Each number is 128 + 24 x the weight over its row's rms, rounded and kept within 0 to 255. Layers, rows and columns count from 0. Numbers have three digits each. The size before them is the row's rms in percent of the matrix's.

# q: layer 3 attention query, 128x128, rms 0.123, rows 0-20,32-52,64-84,96-116, columns 0-127
# k: layer 3 attention key, 32x128, rms 0.123, rows 0-20, columns 0-127
q0 084:177147164101124081124152115156078147139163155145120112134134117113111133125092144118170142144167137149127118111148147137116155086176079136118125126133132143107121169134107164154147104104133165068138101129110129135128111158125156163133142099139138124139140094158165136152159106092139084109080128100159133130095169136114109149110135100133163167142135119112098152144110141118125157165114
q32 128:106137118128123112125131132126092129123124135121122068121139130115109130149174121089143139119142149152140090138149138132116107133146077159170077133094123143139104142103122177074134081094132117109093139128145147133145165119135157148146131095114082099121118149147112100135131061115178104132106179144111144115102167126112107118090109128156126112124130170152141157109118079164146114153135
q64 065:125103136109104144084119069119097166101137153125117113112084139084134099126130141118093166118122162147138083145183112166141144122131122127125171137092148145091117119152136165120139105156118115133113113154105099149132121113124111147129105114158127112114197129141132116131127126110131071099145126117148105156144147096126109093104094127175156121115139130161125159151169165115122131137186
q96 110:131102137132108126130139126160122143105118148096089151156131160150113171123159078066135138140133145129112123135118121136120149141151136160145110153108148156086155164102089153094138110148137146108147120094127135125137142147131082138126151138092133168122106091180131100143127157096160094099151131138112082138124142174122124134113112133121181094061147109177126132115095118140143114163119
k0 086:146107147091088133120152130116127125128118119104111100083124113121097117161081148073142089106103165121102121107148125098125167097112122105161122136114106145108106109096116131093130102092116107140108095092126109065130134158148132104108146121141102157133116118120141088109120094114149103126126069129120150093124146103146097144122095076126159113066144104144140145150113125121096135127084
q1 090:133121155159177156133103127112136117135148147112156145107079130122113150158164112170164122146120125102165118099130115155112096144154154170139148180159116125157109107189163127146135152127112143128088159109150135106133112157127134160124119121118105144133187140160078115152144140116089167089133123165143133139133150094148138153148169150129091161131136139126117090110153154116119154145102
q33 121:149100121138130147131123120120140156149144129123141177120113128126155157095081124158116173155140091111114160099130118151113130124131176102095186127157134132156166138180139125148132143162116185110139155127117124132120093154100115086116127135150142126133152107125113163120130174116074131126148116104166152167208100138153148143168161117123116131123124123107133101146156158111106120136140
q65 064:147123137099107133113138123122170118103071161099142157112124129150200160138144122122137100156120112080120151139109101089093116117120098128130119090157109115168152174162171137151123138145112150141119119110112139097128124141168147131127169127120151110196103100160119091133116105116095122117108103140116144128104120122127112144094172141111101166142106141135111093105080126132115109084131
q97 101:136155116146125102096086143117140140186167115152172120133137144113114111118131166171136159105136132109137125114141108115150109132131117144102138120138124115189093133147147125168084151131138116133126169168095125125120121109120181119111100133142117100108143116107147125124148130141097156129115171103136173132131135126139160146124139142137071150207084168073157134124161124139102124108107
k1 068:113126144125126147153142113132097094089112113133127133094093115105149080141116099136144112084139132143152146144149145119074132098133096134155088134124147144116121097097143132115136108112109112092141094118096114168100156119095095138118119058093157141103079119130066115121130113147116091154123124142119118136121133112128082086100147128074116097093153134143118110126116100126160178140119
q2 105:157127151137098126116115117118156091146147104138106111120152128138094128096126108140155153165138067102085161142121117140134140129122113124106125100128142135123118198119154108120138125149143163095130168135103152107131123081152129159106162146115095119164137103173147111139147103144115148104172048116141149180129137142131158163149133116096110150140127137083161146108115089114146126104136
q34 089:149110145101112146122141121138131115115136132134121148112134155165112156103058087123149184130163136110084129153103105133114155143136163104077149140168120125132181151160113088144147102157132138084153120149128154145124084155161105100152138123117091107149139138139131149135098129128149164110143108118174159171158137110130121130136180129130140124134110148113175106132189133105120118130140
q66 083:148100122109140119108119130134160112096121160109117144133132143151142186149084138139147108101107115106114157091098106097128148141154145147101120106163127147104082117149144112167113170125098096150162141104097142100087124142122142125106136126102165129120103103095105117146123155114077182169106147132064163110103093166178099151138140134121135134130108117144143110114124119105110154100110
q98 096:161131150121133130114125152122152139160155117144134132149143150129154144111122100140112124102162099136106115139155097141128112101098099120118117138145141107122084149148149132180124123159144150133063134150093105134110089146123169159095122143133081104111122147093155114164142100135154167101129113106113150141139168091128149118123163082140059126166092179118160111127098161112101155138136
k2 084:113127138106189121144087102119103130130117149144089191118137139119131149120133118161143156159166140122129121112124139164119142106154158162125104138133157106138157148138146076107147131162136155124133109152116172119133120138114112123095124129123178096129091164142156150121133132120079099155130144145154091120173094128176138098163151149130120140122107098102112139108142138188174159133165
q3 096:101123109100142102148119124127072129102099172133140146182138091137158133167097149097126130091101161154178117151113116142090126106120138148145137128152112122110097094134124166160140097112148096115064088106139127133135119146139137123147104127119144112109149128099085152127160177109149165137071170131097134150113125162106123110102146103121136109158156122146104118146129154137098148126102
q35 093:110114152149139114116115070114104140123187158121161088152124144112097122148145149111148085135095160104151134139087147136082100113114130128137154105115162112141119127118178173077121135103133117072109127151157125126121151101168150109149146118134120123119146181110154122135127115092182112096112155125096158127121177162127116170102121155094136109130132111111125126113133142105107124138094
q67 095:133148115137144129128081153154099164129128129115122160127123149154115090105136142150128109103143122188121133177137135084128140140086189122104108135066140132176111096120114139127137178113122104146168135150143118148119171112135102151115056136165129129124167117142088146101126135128109141167117166115099120130173132109116122094146148110141149100129181146148132133113156119124142147121115
q99 099:136177114150131143171103167141144104154150066131163108139096145116071096108134112132159106113140138146144141099077123101075143115122090171146117151090117119130111125113148143093129132098131125121089139127135135108115150135125090122127112141101111095112137080123120115087146157097110129118135163091097131136149131160118100164130095154094169088102110149143143116108149089143137128151139
k3 090:128115150147122135125100137072148204119103123151107109126177120128157142141140113120108120163158116140123099115141121132110156090095124164121105107084164164121173168147118132166097093117134147112165144104069086144129126103149095130131186118117148126132149142124128118111154113153126128107144127122158153129102118100112131151112110136145112150110125104128143176091169126114159123162164
q4 118:127117133133123097104096116102126142121147160112143104147133086111150147140112130132128153134160152091150134128132115171087106136148115176098158131135121116168145127177134145192133117110149151089092115119121090130104103153095145146135139085126105113093120183141098105159158119140116155105066128115152159173161142123106146179104141148142129125160138146121125095126136148147097118155093
q36 097:134121132153115162112111093116130161059167117136119162154116103141128137149083117125133174102102132104118164131116101140103113125144178092105158127139103119166155162169106135139132122128129167146147146069140147128124095134090158108128150162106138114148111168084077121117109125105140150098119132102150115127141159116106138149147134106127115123179125090111126071148132155128120093119139
q68 084:140095114140125160114083145149125084114118171112135161115129128135148149168110117131129119171150088108143156146115111079137137100167149128140124109135113112167167102156124157158136161127097153156112144125161134108119122138125128157094132116157133107155092125131121109135134130140078211165083118121113166128137115107117107134129148130087097112169140154156115118086090086126118130113100
q100 096:128129110140116136106111118129148092137125121140149149155131099128182133105116134119097151088164147136138126132088079114115109116154117126108157128147119131086129163160151109165100116127166149114108155156094111083097112119103144076126139144119141131114097108091122101138151115147128146119125113063130155186129136134097129122096096128110105128150115105069125136164175136140110088097174
k4 106:128126127142139118155106127130131124109113149162145142125086111114143155092118109177090129190110117094181135168094124140129128115099154166140100084078107096142150124113111142151124179162116121143162140127108123171115138092091074178085132112140135130145122123139134114125112101130132133126129093129155109128127124112126127124120182138135121144126137081163107092132164174108113171110133
q5 091:128096111127160116134114129121156118117109078107117184138121146142158140135160121136154091116111132126121153125125118113123125110162127154164104123161141118139101097154154132153060151114136069109098112085139122172153150097144109100107052135142109139107117107116113105129125181138101179128131139155080144084126130114151137163130123144111136102142116146123098127129146123132086127081109
q37 082:158137127110175143120109116085186134124145105123113128150089146095132108101098142154084104135096126194128118120106093101121150126099121145151152148158128112112170101150172146159124131103140131113119119116136098134091140151147142139105120107142153138127140106073152158112088127141110136139131162088099133164131112118143160184147115124108139096117097088103166111135146182107122122124130
q69 079:127110124160089131122135131146105096109104107119149165121142144193131141141158132130159113105113092149126159169102106099111143115107159127166159129176122159164119163128143146122148153117132146118115121120138162160151128158154124096102123152138117145193137150165119141132158151117110162163144191155086132133118105135138126091123152115124109114123107163108078120100108106155094134091103
q101 079:091105162082169115121151087131094114102134109101141145090136112141181143131108150161109159167099101148132156086123150104165124149144140107124165111132132135184145085138109119131149127141132112115120144120135096125131181141129145096111126141139108144140163140133115156091130171164057136128163134102125117132136130098141142165116143131119108118184164114100095117119117124101122100118105
k5 092:122135196162179084100150131206104157125144112121120140109122177111141095128137150129133164134138136116088125166132104152106133133103121087125134129147125130115140143124186125105166119118118151149125121128126147133113117102119145116158148120111136113147156141143123143145090120108171102140173139132141122141104154124119166110157173133084140112116065121088107127156132097135168134137166
q6 090:079109137090180123135137139160117144139142160130093089123139119131137128159155112143112112119083148141138129101118128139153094137149123156143143156110095130100117120125097138139132111120150146098109078103100091089104126158123083144148112097150160132076072151171098143143113131114115110157133171112163127082102133169075100149136117124099113173122135127141167124128121140132097136141126
q38 103:123123116128138091129138131175123145153116123159140110109166134145104120145189137136171076141123144139132121185116086105052109115136131123145108104124150114133145151106118157139107144079136138144161137132121135128153154136198093107138143133142141148133143164165138110150144129113164126108101123161177097123166132149111125111125157160154120084095165152146109121100116115130145145108159
q70 100:097149110157163113152119132167148141131164112112134123118110153136084134084147142121107109120138165191116095131137162114105147112137150077122153153080130113152112122113123121142106130146162091121135130119123136162175130145154110148141076185113101151076127099131132136061142165120130130145142145118113102126104148078132142131093148128132147146150161106128097136111157175127139133120105
q102 106:124169091191129152176129104127144107114107148120116104099115157135099139165129091119108089093106081134155154128151180118116146123154127178155112157096175088117148116135113154124124138063150114132146084108108104118123133149146120132089112132089142104117117129101102116136148149135137125103117145133108144098110122086136145107115152111149119117122158141161093128105140163157087152140115
k6 104:121117105131092175139095139114115146130149129116148083146145109096106086155134158105145125166094109121110135123138141136143170089128138126142131115076142135156144107128130144069113111100167120107137126115116098138157114096108135156147127108151166145143122083077187103117164108136152148104146125117110125162097103152158140119063110107125147150101144099137122094137149092120152110119166
q7 099:125147131155150152097107076101166121127142097125130138119109135097101163139132135111115141137189109143135093129145102098166122124080111116139137122140129161113126120062094085100136148103080144127131142163151092120098173132141151143104151172125172131111128117095109157089125123134098111134156087153106110111124136127102141106165128109139119139105090121099139142102138168081098114141120
q39 100:118162099121158070142147108117169125115135112106129142122086104130134106134145149128137108104149124120141144116156156125149158161096140142162120105097126138140107149131202113149129149107083112146134128116110123180120160093153125152100124165078121137106112099128100108116117123107144078136149116161086133145079110091175120123144143118125136149107138141128167155083111116150176127135165
q71 103:175129113158134094133153065110135152125118104172113106139153122155140098128164142127116151143149130111124109101153135145113144068130079175108140143121144171134119139122149155124172137164088127106088089099141112151096163163156138105137110150129136120144153147108113130111101151096178104121098139129135112112155138156177159086130116137160141096143094123160140089137138151140132122146134
q103 093:134119080124124123187090120152164162108105128098133095097157136174104157140128124141114106088138150120153113139114145096102163076100141080126140168124131129115138102137138101080116129130083127109110104126125131166151123130127117135125155152115089131123148127087110099126167107111146156125078110157137104133167147112149151115150101091111146116085147088173144135080133134143120119125136
k7 098:134131093119168116105154130109066087122090128154088120119165177077114125137148160121109138145147074157151114152112100128117145096154100089125127126148129097104150137113136126100177116114130150174120166099137158121100121121140129096172124130099153106116130145151152134107108118094128144088153172134084116138109088179122134119116156122170123157126153122133132122147113109128145107143137
q8 115:115129104136125100115102146157087120132108119075137144152120094117152125123125135122082179131108158134167095134123111159077113136114149124133121172159132134130185158145119147163162105108177121106158159144104124112105149125132155186156149126147135127118133174126091117133118148157146131166104133129152164125130156165083122110076134151131154126133138150111123132181143099120157133151148
q40 103:126159144120092141129114128159108104086170109135121154127116101170148143126086143158098145168121165181107134134100094136137133117142186133157170124142104136141189164155139147138116097127136114098119159140134148108138121159091106132157126131113153121149121101132126164110100175114123126153112153115135109107209129151141153118111139117115082127117126109125153117138176164101120120136115
q72 102:108106144117125180114095148134150058142132145093147157125164095110156158123127137110139146098160095144120151105136136115113127116129112081147135171095098113138153122118131117163083146179132109105120160145153134114125093149153120154137096114150133139170085102148119068122130146128130148178125136118116153098100126129094149129080123137068099115138146141123121083123104116115119151129116
q104 090:114108113138154112115067163158155130105109111149117133123113113148201150089140113135146137099143085116137119104154121126119095144173094154102168140148125123126136142117155122112086154128157117118166158119131082100148112091136102101138139107119075132141144142085160133156141153143123135143120152143110156123131134079135141129100200096116083143175128104122122136133099119117137119137144
k8 095:181099119131135184136129151096138120133146130170134113123101104094155126083117160104166122106079140121129085128116100168149120147126142159185086141166120130117120147111146163093153152099141162132145134143092098132137109127091132126103104150138135153127101183136090157130115146148134167096159132147105126119100167121141141095110095113131172155135151128139114112089121130135130130133087
q9 084:107136115114140135121126116083160091080132137153114147146102125146144116120115153130126102166111110139128162129112151097124153116143147144172100108152105150104134137160080092123119159134140095147132106096108158131119146144140100115132115142137115121110135065099112130124137155166120179138067134143103129154121136154131175164078109129107149095153148131122125134112112168122064152086087
q41 087:112107090122104161123124121141125118102141123099158124134126111127149148136130124105156132133166149135113159136123123126092124092176142134178139111101133109108156126145084105093139111145078129083108119157127092104122074133103131103137097137090123073085107102097137129068133138126117144141155091140099137146159118147094140110125159132122123178178134091143111125117093104143139078157122
q73 090:151121149139133096125109135105146111153116118166091152192141123122124089134142109133134089138122135141130127139096115097116120096142102149121104124135116119149140126104119161143123167131125157111145084116142158148109121137194106085122076157142073101093105157108131114123145165112109136092098166139096161175150115169121158120110195115121143120136119135108140133153123140130096165088114
q105 103:115118110126115105114148139103100159144131130137109129104139086126155196148163167149068092156171140122115105163136106127128151100148185116106127086133123137106155130113116103129115157172139113131135086126106118107141107126170088138123102078142117112148147156097122098141159141144119164112107119154152115133138100141140094088164172136157147141124113129122137105141125157142090156110090
k9 114:079182145097101105126136151161122138187112129120119119110134169150103085147116101106122114130122143152088166131107102156160118115113130145114157126109079134120185123142148157111163118109121165119134104167119130134109158140132157109150121128137139136102148171125127132120133134138164118137115118121093129135104122140109114151096112047113120116117146183152143136104105091089118101144082
q10 097:144107114155105107107117153120103123119126136172089124144150147125143093100132190132147178119167118130160121119160096151073078147170129176111165133127164111125102129136130139146134105136171133135085139147086149149117116153132134141115150125125105102120117162152161115156132129136136129102111126097145165161160153112165136144102154124141129192155117099132145117154114151139111112168092
q42 105:152085147148129172128127143104110112106146168114160159149106134141146103105093170138152148126138117143125136109127087155103153131167162116122148133146155124139150140145134145151123105145139149140139151129132123125068063180138101090124169139095125105132159167110095141100126166160142136152151133089101126139147091143074129121137141153108123118146097131136158116175110151113074106116128
q74 090:114157160125088132157090172153144123157097135166117165124082103095152115110115137123131150123133123127157130160111096138149105143129137169158107148125135101118144135140138130168134123118164120139153141133107106121136076109084081074127115160129112120076125126130087179111119143148142194124116115116103162132129119127084143114126156100085092089138099109144123148136134096142121143090126
q106 104:172144148149094120123132132107132132147139127164133163121166101151156110116153118093143130146186108122142123109101083155167091138157139127093109133134123114126113150129121121133144076123140129144136155167068082154132102115163166134125153127134173113141149123151154153155152131183139158114114160103116159165110133132140166169121127138129109146156131096078113126098141182104128139135132
k10 088:142139146118097139113125164125140123077122106081137129142167141159106145179113163063148118108139125169132133136154146086105152105131099084110130119129104130110096130097144125111158166092092084090088118101173156086116142145128152113134081091157162141128128102079110105111167107123149124132112145131144135112110134118119095139136113141141107130093145123136122131150127138118114174157110
q11 085:088127133124132133180158112127111101132139153130129130106144129109107091112096129100151106127113127142083121155179144085144156140135079103077133080118088094123110104130117127148095131142115115133113085114132123107146127157119121093127106154083124153126112099114108100087125107127124101077116122092133137127120078126100130088176117101159135100122132116097124096081121109169102165105125
q43 092:093123130109108121112120138151127123154110139110137123150102103084104140125122139097112123079128149133129153101145136111157150126084107092143143117103129125129061119107145146126082124129139105117114091106097141153139143122126159138089088129129087088096070098136127148137132087136134118103107120117082134105068115108093100118128058137110148109098100145163144172106138131131133125086113
q75 095:100142110120102094119161080156129137124108142146142107121165154110117107132138133113085138129129136149102137136169133100144187082134069121124147107077110132148103111176126097131130155131109130149104122112132113115111126119113153105075075130094173115103124103134153148107090104148158132091160095112169096133115111137139155118164124136105119085155111138155120091118111126132120159088121
q107 074:091189127119117168144118079131097148120107145107131125167112110145089094147103112154153100108107129126115162158106127112151118124122100175155115177125134147150080086122096159082150123130108107155092161061148131140141160143141114121132149159114127118133115094131139137110128144104135115119111143122129066112108111104155148107146091094104168106127136123149115141121139123145110133078125
k11 133:104185142142104161099089138188121199165119144140117114134117150123126100154114153078099100119122117150062147144149086119145149103129109150117130120100086130140137135131125144117178151126105149129132107159141127178150151127117176122168131108129148164094128137105107118089136111116162129125093133134119088148082127135087130105142131106122116102114144138126113132125125140106148112151100
q12 086:104138136084115123102097162113146137145092068196113109138147166088159125144102117142126147150129123061126136117164144125121127124166121101081064144119145099131119126134134133112134145148101118142132137131100129149113118147114148119120113103114095095143110124156107095175172174104126162133113108128138140102124141149164153151146177132146122136141113125140145127169103074132112109107114
q44 093:149160106134135103080168150109094159125130168092107150107098169122159107152120118105053125056171161093114122140149138134128146097145150148120102117124114122080097144145128140097105132153122145150090131112123141110126120143131120157124145118109123140179138149156127133126129166170119102157156109137116082118140122138148147127110109102132101117150116162144074134133135135127116089132163
q76 096:095131124152135161129116120118125113121127106074128132122121174107142153109098166169113144147137075174149119119126147106110119133140135130094104118135155087104145121134134155138130148140142124133135151064142121125152137150122139114134136161143173150142121087124136102080103184163112090130098139154097090164130122152123131075089087160150144129112152183140161155146115109119158140121152
q108 104:137123117151123116125092146152119080119155142182091128102142138131157169131148146094143127121125167108091163108135135127120160106153122109140129094146134134131157171107115107110156126093110221135161157122099093112127118130130128111186137141123145095138128128157130094140106092136176119116144112120136151157158075119118143121100106127090126125125146104130166135095173123091143130142149
k12 103:132120084097138124100163145115131152109134136137150140121134142112118068120125130110131121129136086115125131121082118176149161087102150123107144120135149104122102096133081134133144152126112112083118146114143134102070152101151119126126167145150124173075125158087167129087144127095103104121128136163140121087127133120090127148162170110123152148134077129090133129115138111117153176086122
q13 093:126088125138107104115148135099141165090131134100112203122116104125129118143139102149140130106171096135147181096143132105160119149112147107167134124132094127164086104101124107155078150145092090135097101118130078104114132146109113118113144138096152127123105101108124137126138123109108119169101100152099126122143099117148158177156097136120130111111131173156155154091151137122134095101101
q45 098:150116151138108122136156095124104096150123174093129112142106181131150123149118150123134147153096160108104130136105102122082135098155123126125137098099121104113127098126130150087089109113160128168124088150113076117130167162129113118110138123091115188155124136116196140131095131145149137130132140108135163090093098124141124162123109111124084120122117134130115113125150129084100128068163
q77 121:143073126157105106093107111148133178119145117148124168095110145130151175128132124115145171124136085104117164122129136174142087134151156124192144168129143164137100155125123127112163129094145132112105138127113105132127122113082113097153121081087111114148122130095106112136133112095147116122117094166122129114154174177104169124135100136102138124164112116161133130115130131127142074135115
q109 107:096197133138136084122120119103126147134144114109104140146112106137169143122121086168137116116135102113142130090138166115128165127105101105113130148173077107123139149099133125095147142118126123139155155088077134151146149123115125149165118119143126122080118149118065130132135092132122141158123124162141130129154129121153125146146141116190094124122132119174091103140073156142152180142141
k13 112:151082120111163137114111105152158109103139084157139122131155159162122149128095102095091133112101094092133124150152083137111148148115177140113108138157143121098106139157115107118144156071111149073129137134121128130078147154141135103092155138151119108111133128160167156149129124105165136126130071109122149154140120119139145121124098122179117136133150149107107098126160110113142085144079
q14 088:112125158131112085103162148151151133158090166131075137142098129103159109131114165125140097155107096128120150176132098131122087102137112146105128088115128143126096125142121097185089132082155134154152079119112136130100120127131064159152152113129120164134142145149118109158114093164140105150140124107102118119176112138161103125090144116137165134134151127104109161125113117136115168108119
q46 096:095106124074152131153118091157110105147176139122125137102059121116139097162105124113135102133089139141093146124091117097121123148152141141146147155137100156116120146147123134155158148110157121144139169093115116107139096152138108120141175119126078068112130084067132150103120151145094101103115142107145146114125140133128114092115142124152138124105075099108092120105129108133096114116127
q78 110:138136062159118157148097163146099071118124161129143151161117119114107151173128081116167113138100117114116135119124118114163128110079162149113069096143084155111191120129174131126117098155131108106105123128160176105150160139135110126103111086133107122110134151117146136151124112152105178101125091121123127128097126132123154109147123092140148142133113118103124156132107134134105144112151
q110 096:097090141120134112175151116141132152143100089105133138155106160154098156131154132127135156111151067138152136119122123163161142120149150155122137123115142082134145133111108147091155123111146115131100117097157106118144139120100154105128173137127084115129159127107148113140109204133140174113133067133113140134127066097127094091116135136122099123100171120108151140118139123159169125153105
k14 098:102145121167128104124068157151103144107139117122162141114139115127106140124107107162183114063159136117122107131077115162140103144117146122139168139124144126167154140125138127133082108163168146104112156121109123140133118150106105161132098117136134153120114130166079127143139141118097180146168156163076121152126103147112113134154136119129148131149128127172143060155147130104125127149149
q15 104:125125103135115160183166166145126128107136115108105109137129167175136153117144141132143141097084136158121142120137141117152132138140118113114150154111152112112076065129094126116122150149115137112132124111108143114132136155132123083131148166137164121137146126124116150078130128106079129104115130126130065102198131092135120092147071103148157148115139092157092130119160122104098158119105
q47 105:138142120148150075111115124126156158100102115142160091129155089145155157147135093117139147081119143158119154166128141129137130129148098182159137119173115113153114132140112111158146170094170126112146119087164150111162125138136138154171127127102081115163127113135130133121143144092159136116116125183103131161149161152116127129128083119133164144157113141139066141159146123121116158115093
q79 106:093113113115144127138104107122156180118128154122140095205124132095143170120124103147151133109151142138133146108167129105114090112135147134124115088118149135144114151123117124111117135128081143110155178180132107171149135131153169168133135141131120140144133120106129149134112125185108092168141171109105101122143168122159133175168123108130082142151105146159142111109085146122143092116124
q111 104:130111149117100148158163123160146120100076096121154077117152120120139120106116100100138075131152126104108118109153084147091116126125143140108099170088136130166131175158132146110142139125104116109155143139120107131127127192112150135140146106098159116188157144143110172126118096135121110117129174148128124143126122126166115135073119130124109155120119132178169117121100119135170134105162
k15 103:117173133129135100086141145077152128132128125156145114163089106138133114125101120108109167123169171119134129136120135110120102111111157130119144140123119133124154167118131124125085089091112118172134099129106124107114119131129108139148094126155139085151158161122140082073077111146140092093136077094132144096088157136107172106146116128137143091136122105139136119145177170150093138151119
q16 091:080114169139129167121150132158151159138174135111100116133117102142147147147124090149150111148118147165101142105124109159126129130106147182139137114113105139105145132104184110113158159137119098123155117097125137087163114125183112092166106130156139107088112142126088151127106139145145116138124107125110140075116115145121138130124164131092099132164148132101144104150117119076167121105068
q48 102:148118133116120169135129093116174141149141144106109151144099142175126146099125125101158121119127121148152154149143160135133116109116092100095135114128173123132123120167204132079118184152098141102134113119098141138159085189150091132149132077165100155136133105076145141133113115137147134086114110142114120146123123157138150148097139119106091115147148122141138117140160116152140086133109
q80 105:120162162089138134156126159134178129132134126109146090138082146155141113142086086081093066098122143130104130160132124140140148131138134125082085153118138103135158132117126125155088139150098119097161139097136158113115102133113136128113133122098143132125095155113115125131149139145148157155157155118115147110088083125176137108119170140120096137156067134104144136129159108084124122095143
q112 102:141125106140090106146120165149104115154105100146108140145156078139121154175086123154133141113119116085120109133124115153123156125115113117155132093136130073110136152091103139125152161162140141080161119154170125189117176184107148112129118162122105108137078150113134112117118096136162129146093132107129132132144125098173160119187119101118144147165133127139109115105103110136128138133138
k16 105:115132136146146143110112130163125121134121111172135114135163200128104109110137118127134145149146142159150123148122122113148073110171149149116125148107144136154176139117148118120088171162111138147193105143128127130159152137128122176101141149137128111111169108098104131068179121110135144152153166138145089111141108147140148155129102146135123103117129139121093097102144122107178180152131
q17 112:154125108117134121119151149158122147116163137141142132106138079098141137139122107163113186111164098113150130071122139156123144130147120143087108133184096129141148159150079162099129140091149095110095158147135155166103142140169143108141123095100107110128124136094063143113163142135111100162094106130118109139110121127108133118138133147175136138137144145114170116158110133109121118187141
q49 123:133117136132174133169142138132126143131131153112097150112149121150160103121094106151118133167120120132150102128173160111123114097142132175101167100120156132114133031139106124164105127150142146132137097118160141096133101152110116124129128115121139126116158082079092151145113156139168119130128126157129121156158158139079116112113136080133155169126134113123125136150099124136078117177105
q81 087:129167101113142163145166139110132148135161149174129089125174115147107098148146104096125116140104084144140069182128096140126108123100145115130131160140118120103095128097132109112146107131123117117127125149123122078110140103115144130159158096147124132061165142138097176173099143099149107156103132129124096142138134112150083127139149142135127139147179113154103147115091147121137119148088
q113 105:117136131117129123123106125112118138120082151134153126158147121117116126118182170152105139150124113143145090147135106135154098136140109108109191129126128126163127126104131114122164126109165140114067147110146129119068107147109146109128135138115134134130125160082169129161161088125145167191123132125095116127161107109150114120095125093146112120136147152068107134164088089097085151104146
k17 097:123093156143144115108126140117128129142110144124095125071112087155110149147164159154155143117117103124132154127167152151113149144127130118147139154137121097141123119153151117123166060107108071157141120075145153090151171135145142133100145165112100139135139123145117105107118134130116132103085090116167143125119056135137152154128124110168171125116149108170122149157151142111156130106096
q18 097:096131104115124129131121138135105094094095122108109115144129112131101167128147116135125143061118149142149127085141140151101095151136113080125122139170162119127101096119132143135110098116116093138139125111091136137150121174142162149149153103113160129104188080137128160129151098165114068085109113083147133139132112129149103139157148176123139146119112123120091100175168155126156135129120
q50 090:137093102096164152160127115092159148136131102100085110164128114090091160115124105126139094092120148130128145137093146102127137137112105111182159112162135165143114112135126107168104137109155154123112122096060112127111117127115149132118093176181120145130132105145125136125138104150134084107147129116091138162149089143139116160122143131104103128133152125056179153141106126137138135118119
q82 115:141117140099142120145161143114101181123115137132123116111131141157110139127144127120140133162121090141114116141136129099158110122106161139147147088098128158084128068106084170115092107114133120131153120099146155110156124165165143146063081102114104111109184101139152163121087165147105124118144133153146104122135152112117111111098109178144188143114128118110125150156092150124119141130145
q114 103:127137089113144148111089122124132162129212133147149094176135105140128113119120133144108139170098129145120079108117177107143178118128176115122147119164171144137128121100142126114118156164140104120176141160135148122154140076103155123142169140117124094151136139081119141124120144144087153093147125143128133107123133107113152124114073121124107112155092144167130170149143123113125142131147
k18 099:137156122129121137133139140105110106149150125117116103096130150126126108182136151091133101085138104129085111130111128137112147172145115139175137081134121123130113142118108111134102106137139123164126177135153075140155133092113131161147177122144098085102055111158141089140126146138126096152151146152136187126115143140120138143151120131109108118136155180134116102142088096151131172127087
q19 093:112134154137142131125154129148082049106131187123138128126107169135095116091148173130138127103120135140117124108181154131100111138113180130150121098143112140139068098151131147149116127180172125144092140135173160140114143138114154158128143106099113143142134105114124130096142123117124102131138109132104109154110153133139139112106137111108095158183135150143149138091168146121130148152173
q51 107:161133141129129114132154110113095122124111148127105098172172112063093117127158097119118138104183139152113130095116127117141126111124106129114113137144127106137134146122153150107117096132093141100084164142134124213135133093167095131111122133108128073110130147114103107100169113100142110135163109146168098106123161139139131147142147107133098136134143101111135128143104150117106080146066
q83 113:118139176104150119102074140146140162152128117090174091126123122118125168145120106123106110095135117135127158152157116123141109116143172107100141119121126100168139122162139158150145120146136115095067146113130109112109117083115080146116110129148145140092194111177152145111128169154122128119102162146152150136135118110155120164139079145098095125148122114103130165132167124121118153143095
q115 099:092120128118118128148135132143118153116091089161170150161130117080101147146143156136099110086143096096143102176135136151103133166135132115153103155099104116131121111118121099088121160161095129101127107143146144123149111097128107093119172161146122171143171117137138110121129130132134141158106112166123131134148153184111113165184144139110146169120107119127128067135146091102143157101143
k19 096:104168141156160159106122129125134123166097116136165106099139121161170179117156070132124195152120124168155116118095145105133126092133098133138139132144104141153143125150102150109154161147127110146140169110080076116128149111107109114138089136135106076095109111118130156151108149127167120108121138109148125134117137093125113098130088118101162133135124123159092141085142153116122154103149
q20 088:149078174108143111085124133090113126086150151127096166137079140154127103149090159108153160112136144119127114102124144104145133118106139121153172137120151150115144094093133086115118078154119106155105107094111130161152160111142084128111115097155102112110101153124136135116110093175113117126107117130146120132137123076165139163168131086122152140132169148113145158133096143156132129124099
q52 104:161082191136133104129119159146108135116116130095149150146143123162138097137112119100132114135103105132151103147170070100113136111118140114116131129098102127122080115084115151116065113148112087139097124101151124165137117111117105081123105123108109119136136115174105104134134110117144099099134117138108134147141110153167142090137117156179128145138099092100144166175111148104083109131137
q84 100:147106133146119121163127109126163115122144167108150144099115111083126130139107066112139110160141112131149113143165178123147141098151116139113118147145098161148166050154106131174104143120116127122109139147155126130137118108134097095096127102111132171124129154153111130137109110119142144129147069109135137083162150130124115175143112100112120114154161167173114120130080123143092164116111
q116 112:131133114096126107146122156127170120108119144140126126133103118131206145151126104104119119121157163145114120166201138143162100101150117086129094148139189114100101116118096130115101132087163132075142111112092119114116114154139132081098122108142131136155133120157135159141135155156135162094161125126107170104092101103131146111100116100156163121105162139125121102142146141115125129146099
k20 102:155138182136082133134091174085143105110126124111163108171145155115135130093129126114130144109107102129128153089146152142152111126130133123135118116184118131125131147151102167129134129118113119136112153124086130131123117100124158169132113121100104161172117148157123122145090138141115122140087115135147113117161156159186135187150177111129144172106094118149106123139145067109104156144102